{"n_layer": 17, "d_model": 256, "n_head": 8, "n_kv_head": 8, "head_dim": 32, "d_mlp": 1024, "vocab_size": 8192, "activation": "gelu", "norm": "layernorm", "norm_place": "pre", "norm_eps": 1e-06, "positions": "rope", "rope_base": 54100.0, "rope_fraction": 0.25, "qk_norm": false, "attn_scale": 0.177, "bias": "all", "tie_embeddings": false, "parallel_block": true, "init": "orth", "init_std_qkv": 0.0455, "init_std_o": 0.0078, "init_std_up": 0.0455, "init_std_down": 0.0078, "init_out_by_depth": true, "optimizer": "soap_variant", "lr": 0.00618, "beta1": 0.95, "beta2": 0.98, "weight_decay": 0.035, "lr_head": 0.00941, "grad_clip": 0.5, "warmup_steps": 200, "schedule": "wsd", "decay_fraction": 0.784, "decay_shape": "sqrt", "final_lr_fraction": 0.02, "batch_tokens": 262144, "seq_len": 512, "doc_mask": true, "train_tokens": 610000000, "steps": 2327, "dataset": "wikipedia_en"}
Each number is 128 + 24 x the weight over its row's rms, rounded and kept within 0 to 255. Layers, rows and columns count from 0. Numbers have three digits each. The size before them is the row's rms in percent of the matrix's.

# layer 14 attention query, 256x256, rms 0.112, rows 0-63, columns 32-63
060:131121173129120088155108133144157149139077114160110144104179124146170133128146112101131108162148
067:117153086188088128157153136108147134119103110102109116093124149155123152145125145108138126153143
052:119126116141113128120118123147142107085193111132074149122109156147106122149107159120130175159128
103:130130140124131112150151116112093124130121149155143167094131125120081110135123129141114105095131
060:101153122134117098138131116133152095141118071099137169138100157155167115057077138121125148124160
105:119168062146115133133164079155146114118131091122101134109096128112094100117133121090133153143134
149:172120157104142134104098155137129111142134165088146147139166134086125121157119111171124111116142
090:154130086143169158180124097118101088105134139103106148139123140118081153148085103092138118163121
099:133094165105132088133146127123116171114106142140140137108138139147071097148140074144135162126134
093:063139125151094114120188134165114098133143159128142173131121132147146144152131123118096128112122
094:102145153120139140126124109114173124124116112138123145100138137176137085087139137122118151133137
094:138143149140121121129116096094126129125087113141158135052127116120103164135133160107113114141115
097:129134162182138193101103139105167094112121106104097115106110101180163121135120128114165137128118
095:091145142137154113149164144086136114121112104158090142107132167109167107128113109131081169157130
092:090136114135107149162142138096109165163157143176132126135118124132143079094143138162143102130139
089:149117111126095152121147099121138108137170124126188146188102143131136186164137104136155136156118
097:133108127108098136122142087054127115163112143109148127121095121149152134146098134118150059183112
092:152157163152082153139138092121167166156124140120111109132099106128104120132097140102158125098098
097:154137143128119168136112173128147111140136124112113100099117136167180104174158118090090119137124
104:167149124122101170101135136134085143128114129096153124110155144137106104139115103140102098135167
098:121155115122110109130108124082150190117144106130147116082111144127158134140140133149121149116178
092:126161071144102140096106115092104118159146164125119114147088181116135101139173115095156134140127
093:128141128095160165130149153087168137119131157152104165130128101139096113169136139131116132110111
091:155095117161123152118102123106147128140137118086144160139147125164162152123133132149139095170127
103:150105124115111135091152169139158176132107126127103164098137134131116113102148159123111166160130
091:148128130098127137163140129163109155135117137122138144163114115148100140149106107092102119135118
098:127136122105115168121157113108100147139112129074186113154117129096146170137168120142165128138097
092:085134129113132127093188136119077099130113107156148121118168113114117162156104119099125136103128
096:163106129121129151127119114121126134099174127128160129131107125118127127152103144139093137163125
089:150148151124086123145149112143139095168124122124109122151157155121103179129108113122178126118100
094:123110150145112085127106119103158130109103106109101110113116156153115131128133148177090138105133
093:131140090156134129119171129142157143127126151163112146118126148124127105151142092142137139128098
067:113119152131172143144138143103126116171183159124161108086089173131064106129131123094139126111130
094:123106140131138138096146059167119136093155122134080180107118136117174132142125112097143148118105
117:159130109130107122102120138122137135131118138097195116126142107130104093125148109125108137132107
108:135141148145135115159141143146109128129153110172116137104126119111079157115100115129087135125132
062:113122151123139128104135147156144132139106094139151105099078146135109136097157133132172097105120
079:119130153167105151168143094126135105130139145143124117099142090088118106144092114171142107139132
106:100122156097122157150142109133117137124094125129102103104110144174163162154127100113131123142113
107:094138080142126141147103127118145114139117126149128085099136179141117080106102099156103138164137
107:138115093140118126130125094148148106167134106153086167168120126132161099126130092077114101109134
102:112128109098169152108080110155185127127102135132143120116097110181091155118130151114142110141142
111:136145144114187153141105130141107157130133135151111107105165161088131134078120124128151128090096
107:159165164109091125092085114109148123139141139128153135138133161093128149149126163109126159126130
106:129154173076113152107119150164167140101143107119145152149134064124168146140093129112109119096106
102:133088151149103186126155114113123090129177085167102104139195151076145129126118137155129134152134
111:138155131105117100157134132124165169130141140142156140102130127156137128078093116146145145129127
104:170151123145145123140105147137108145130107093118106131136108143130145070153137146102151106115106
108:086141114103120102106177157150161163108118084148106107121102112111123132124126189134140142139099
104:094174121150120149141116134124103140156119101128117144126149079156115160129132157165132163153135
110:132101164126164158134148100128143159082136121105144124086095142128176129098124110174125156141146
106:060165134118134089091126145129143104122110110148158112165184115166133176133116094137141082104120
105:164143114107166138167113142110116078128137174178100136070125145163125116193127155121127139115167
106:118139102140163152172164184135154136115151097129085076198123124112115109122153092132139152104152
101:130134118124098178133147102128104094096180132105122134146111107134176138128154120165123140139133
111:105159144126098147128119122109145079163097124139104155124152153116136138081141160125162168123115
106:109138125122118145132094124137133066087092125110073114136139152111146118153167144097129142124087
105:111108107158135125136141132143150179120141100137124127127175144114105109128154133113092094113135
106:110147155148065104166098139107142141154134130135109150141123137131151129093156115103135140096106
110:127162133108125187142134113067091121142130103120128163162139120145153142120095140084138155109130
113:141187142132106146148147117118100171134108128132113131112139137126179115124160179093144143153105
105:103112105129136089126149108101144138114154104173134137183128155136147101135132105145160123129088
104:141080132122135096138109093131081143131108136082147108128152098054130131127109132162130121097108
107:145103124132152127094147149098078121147192160121118082142100132136118150138095072146113118130129
# layer 14 attention key, 256x256, rms 0.117, rows 0-63, columns 32-63
060:137111129131136126128140130133145129119097121084090110117096176144158093152111128158139130140155
079:067138145140136124121155118157138125099092143184110116124075138161127119114086099131160132103107
150:181157115144130132118113144123117138154142108119133129130174134111128116142153166109138136099140
100:187126126154120128145087147147099128118145143114135174108149106129146134172119129152105119123126
068:152120156134124127091133132134146134112116111114146114081157156117121097173120153118130142126141
098:096077138137122088136147087123165143092107133182093125148062125105122128121088133130144106135114
062:123124156134149156123120167134137145192128141117109121118141128127108095151138125115191102096081
096:108134119117100120127129113114133126185153140142116131107095144134134103139029096133151140125126
099:122140143133132139160090150152172135118146156086130146142155108128132069144151147163099128130159
097:098169151180144122141175142124146106149135127071125123127110120140111111137154087103095137155125
099:137126116108172150119130117140103091100116158162105135143119130143131099120156127133179131137125
102:122163136125119116114131076134130147134108057114099122099153142139132121124134148153096118139156
102:117127153113144112121114104106134126123104095149108104145087133149143125163124089148127126129138
091:086144112141085138200163157132157153180146098166132141145153139138159121132137095161124126158153
094:092104115143088120191145137144106117123153156155125149112153124120163135205136118152120118121148
100:122117139091095134114131119158106109143147159088129130141119102131199141134128138138164132152206
097:129122109128138175079165101101135132109097138168135129135130106100163179162122105135122096122124
101:107154159195108105120123106111114147171140142160106124118149108144101128122070114133165119127109
099:094110147148141148127135168097090085121108162127090111142185127142130116092144121117119157123126
103:175144103134119143138147130135138132176125127134157130136164147150092145146129115142167141105146
095:182159091114149110168138129144144120100124110152122144131165131113095137129128156091140165132166
095:143094119090117133152146094146103096168128141122079132145121152136124127096125094144106124123088
098:133161138160135121148135146091121161119122110141076133164148122125121138156149126151162166131134
094:142117123132159110116116105122146175129127140166141182091128104149143139128135093145172149132163
097:076138136107139135129112151109094178159115119146111106149141123166089112144150166136147138127116
090:155167130195117127125151157135186094086105099104075136115100089156107114150147109084150078119165
098:144129120098091132105139148114114129127193165115107144124105111115106120169086134141127131129121
093:124096168102072109146118149083183145140151097124072132097124116126089146118103147151166151151170
101:127114135164119127158136118089140140129164092129082133119118155092154117087118137138150132157132
089:124127129179126087130137091146153142138146125119107129090087158173122124138123181124133127072116
101:179133125145130117102124134123169122110116141092129098096143164076099148144161120115149132114086
094:095121095123120150134110160143131112093132120152112113148095137153113142111136108120157154110153
066:140133105125083085135132140099118095102120146151131098107162107114139119134123107127113113163102
086:125123145146133135155135106092104135162102129111109109153099139115121123097117098136138132125081
110:124163163152115162125133120120108111143105171110106166089136142152147099133120129144096122137098
110:150163113188115129171122152185133166086164126154134151119103125137143148136146139139139152083103
057:080116130129129169141122133130129154132116108128127091125094113113129121118138135135142179102121
075:107106196134129126135130123106148146085122159134120117157123098127101119170128111140147132113127
114:102091160144137115130108106132111138142132107120103169103121138142147138166071104144061151148107
109:125131130156112136118133133103084081128136124140086159133140124154163105104134139125120124111136
111:093137089148113115117109119129092116164148162128120164107109158173151138139107092136074119115109
108:146114126078136127073136133119135099159109096157154116081145161178146147142127144149145125142138
112:148107144118152113175133125135123117138119136133110123095140120125164118146161149113161118138145
108:145136126064092144119151117136064106139115156096118153143132124098115146129160136078146163144119
106:161146163162098128130129134145149112092144145093123160121120089163176117113149149155119110118122
104:113096056145122124153127146084144146149126112122122095126107116117119116149134097154114130120147
111:146165127155117111153120121120156127189159112097147151104122101120125097138132107110126092131119
110:134129105141135134100157121101107101131158113110091146158170140197164116120134147094142118098116
113:082116153068142090115154154125137156124138154156100099120120095165110149109138146126174119104131
106:124170121128137145119136127122101170123122156110062134110147105108110095155115147139132112098143
109:082115159127156142133131124115099110122126145111119125085126142152110104100166098143147115129113
108:107119129124146090158132147120148125134132132117171127144154094080138127130169147150147136101148
102:174120157131152108155132116126142118103128112177124156072114107131104102104129119152093150133117
105:078107157119128133129149172110124152142109107134109069141124120117140124168121137135119139125146
111:136119081122109135085079127134100143110164134117111172131120156120157109100149084138083147144129
116:131134122119114153174155086136107147133088108155108128108097171088128099115127149114139165110113
105:165159136084140139120102118134188112112135102150115153115116182077105122152141105101133154156137
114:136149113180155142094132154126111161105117120114154184141177120137071147085120101134118113105130
111:118133107132122159122120130132100106082150151120091135121134139120142164137113129101172138114119
108:129158110124144142190130149112113160133155135122110118093114142176095149093104088111120178123188
104:123165122079139126111148105122105185103131137168092130120117147108144088163114133131117101111112
109:121104119184105126132106123094099129134144148158110132179127142125091149113159133119094140135126
106:145099106126126120131137138133110148117095149112104141126096096118141141124121118113108139111111
116:126089144139177142108140115110100146132173106109139169167115122156159147134144102154082129121192
# layer 14 attention value, 256x256, rms 0.149, rows 0-31, columns 32-63
109:149127113123167067145146119134089143128127108131130108139126117123105153147104156122107138127108
103:133158137163166102114133145099107109126089116091094140139124129120145121163098143128152129100119
120:125157190159128125131135153148128120137093107131151150130101151115097123104131169132099115175180
096:142158099145142099069133145127142154129129144097137099167150081126089144106127153160146174142119
109:101131139134142148140132172140127134089122141141118141155094135124103125111139189074088137136108
110:158130136157112098124153083164124154092152155088116161110125121104143146149098102107144122119146
113:103131161112123136120122101157141126139107132165110116085137179110129099090139120140129132104160
105:140116126142136104128128140098122137146148153119122127158108146107108084151117110130122131114113
119:146135096171066143148121116113170110133109105095120134140119118138151168138145120108121124106139
100:146161110167130155095152113123140142092151071116131116082157169161137111108134093116121174122131
114:090125091147127134130129128129136140123116108108086146123117188096131108150104110180159106116135
119:139120122151119134122136123159115135124156126106126125166163146146078164139084153078139185083122
114:136108136103189176106160118150111125098134148163132125152121143109177143144130128109093123172138
106:127145158119126156173111091144138082128168139162136116120130171131089142111122118122067113106145
109:142108130132097115097119095125122120154113118096163178147115082127154187109104134174118140105142
121:151107118068122133121135170152117111136124157131128142113130146105109119118139093146135129119158
113:128075114114128113116146103144155096111119082089101123163133150131126122109140123115191173162124
120:127143117124115115095129100139115159160103136162138147138131125094155103144154079166119117101127
110:108112132071112105100166123161161126153114125140139098141105145126161144118125142137129131126121
113:107168094141140079108132140090127134121132101117099141066090125133167052118132138134148128175123
105:155160123140123163067146100123137106121123120123150151126143147112125138126184072132126133117146
111:118133146166113174145109146090118127103051106149114150132118109120142155138141129181126101159171
103:139089090118097122120161124097169148141121071122159080108103120113143095107121110147101118109129
112:104162135161128129123111132123112118152141099106168139141110128105120157159121132134145154119046
111:135130094182132145154116108114141130123138103149147150120103125163104112113138140151140170121124
104:079121114104161122170142133143058130089127139137145114092108139103113164131109151077168134162152
111:106147178114152114128093177122081093129103148118154148129142106164092153172132099078137162133143
123:117104146099127081132130119116125141116135143138163107080173117129078126173122165128159135116122
121:153141116105129091132096116131118153160118112128096124096188113142154097128087132149124102120176
117:118170160139116154155109134154090140121127135128104145137155101120129117114147142123152087115112
107:105123114174075124104086128110095079115118127139114138147116137121102160108130126123140137120076
108:121111105185131103100117132133116190105085105128124132140145096078142157084116163141112145120183
# layer 14 attention output (transposed), 256x256, rms 0.127, rows 0-31, columns 32-63
108:167156129121120122139138084137130169138100093191118110115109117159112143134089126101133125152160
104:151141105164117095128128119069098114105145110193116123088112139127139154127093139135143076148114
117:111160173115142125090137139189165089116106118156136102122146118123139120148124136162075112106124
105:129192083134090160073078155099131123118115111093093113150113108122118127124107138147149097091151
106:103144118117124145096117124087162145110102112138125089129116102111130146179140182115121161121104
109:112137076174145145161144142107134142127165143181126179152136157125111130129078155124171119127120
108:093120136135121115099137147124145144190120157125125138113140125147117148107152118128126106153131
105:119135098140120099120116116180135123142089137102148117081121106124144109093118161146121131116132
114:098125121127120131075107151091142099152180149095135107162176086120124145106144145130109096114125
100:157158102127142108090094134144101128095152094109133146154127126156144138125131124137128161153126
113:138131085155164108112138109121145100097126128094161098102055149154119134138156122142088128164157
118:163109097152120148088102139095113164138130097083127142109172177126121114103092153120185163113137
111:120090159119111105117151154149107087138143123150150167120156130140147085096151143101080166114188
105:105158131144082126131157136165101154169088118144114154138117147127124144103154117119104139105118
109:118126119139106151122152110111146141169129112114146133135148118153167146144087144139142130149148
115:172124136106126118157114148129123133142161166083145144118163164105111124126108137168121124141177
111:106151139135112183134113111110107154095131099057129114157132140108143121166177160131154168144084
115:125116096142129133133132125139138145148105133118092149147127078143113130139141087162115117060052
107:121119100125138121133143125127121137069123116147134090110183146159127174139168137153145145127115
118:092119133155133142109112115109125137131141142147123138109102115121170142176172130170100118122083
102:114118155131165135141113145193137122092090137148134122124118107141167109138116111120158148156145
113:129117137103168125140138146120140152121097123151160121104140109134120158120102094139120117129126
101:141130105140124109147060171091174124100108086127108120106126102118113143159166183159176110079090
107:147136138139139134142130122152084127110122127106123140157093151131125130119140129135142105123137
112:157113137143115075097096108114143162105057173124089134097099128144137137126122113105109144100133
105:096115182139146101112089106116131143113076149198116124094137147130096130123074142096149155169113
108:182108120103145164144124111145116146121130110144105131119156091156139103151115152156098066150111
116:173135126120131120119135105130082146131119142132128118121146111135106113163120129137160078170099
118:137134101140125097122100097133119120159138160117133090097109116161140114120110131080123148146126
118:123140140146089098116124089103106135159093143165116125159089161133121144116130149110147181153095
109:128093131144134126126111091144077138120141139155100066174107084124138115081126131161167156142134
109:146117126138135123111159166092116118117124122111161117129129149165163120123091116155155113145162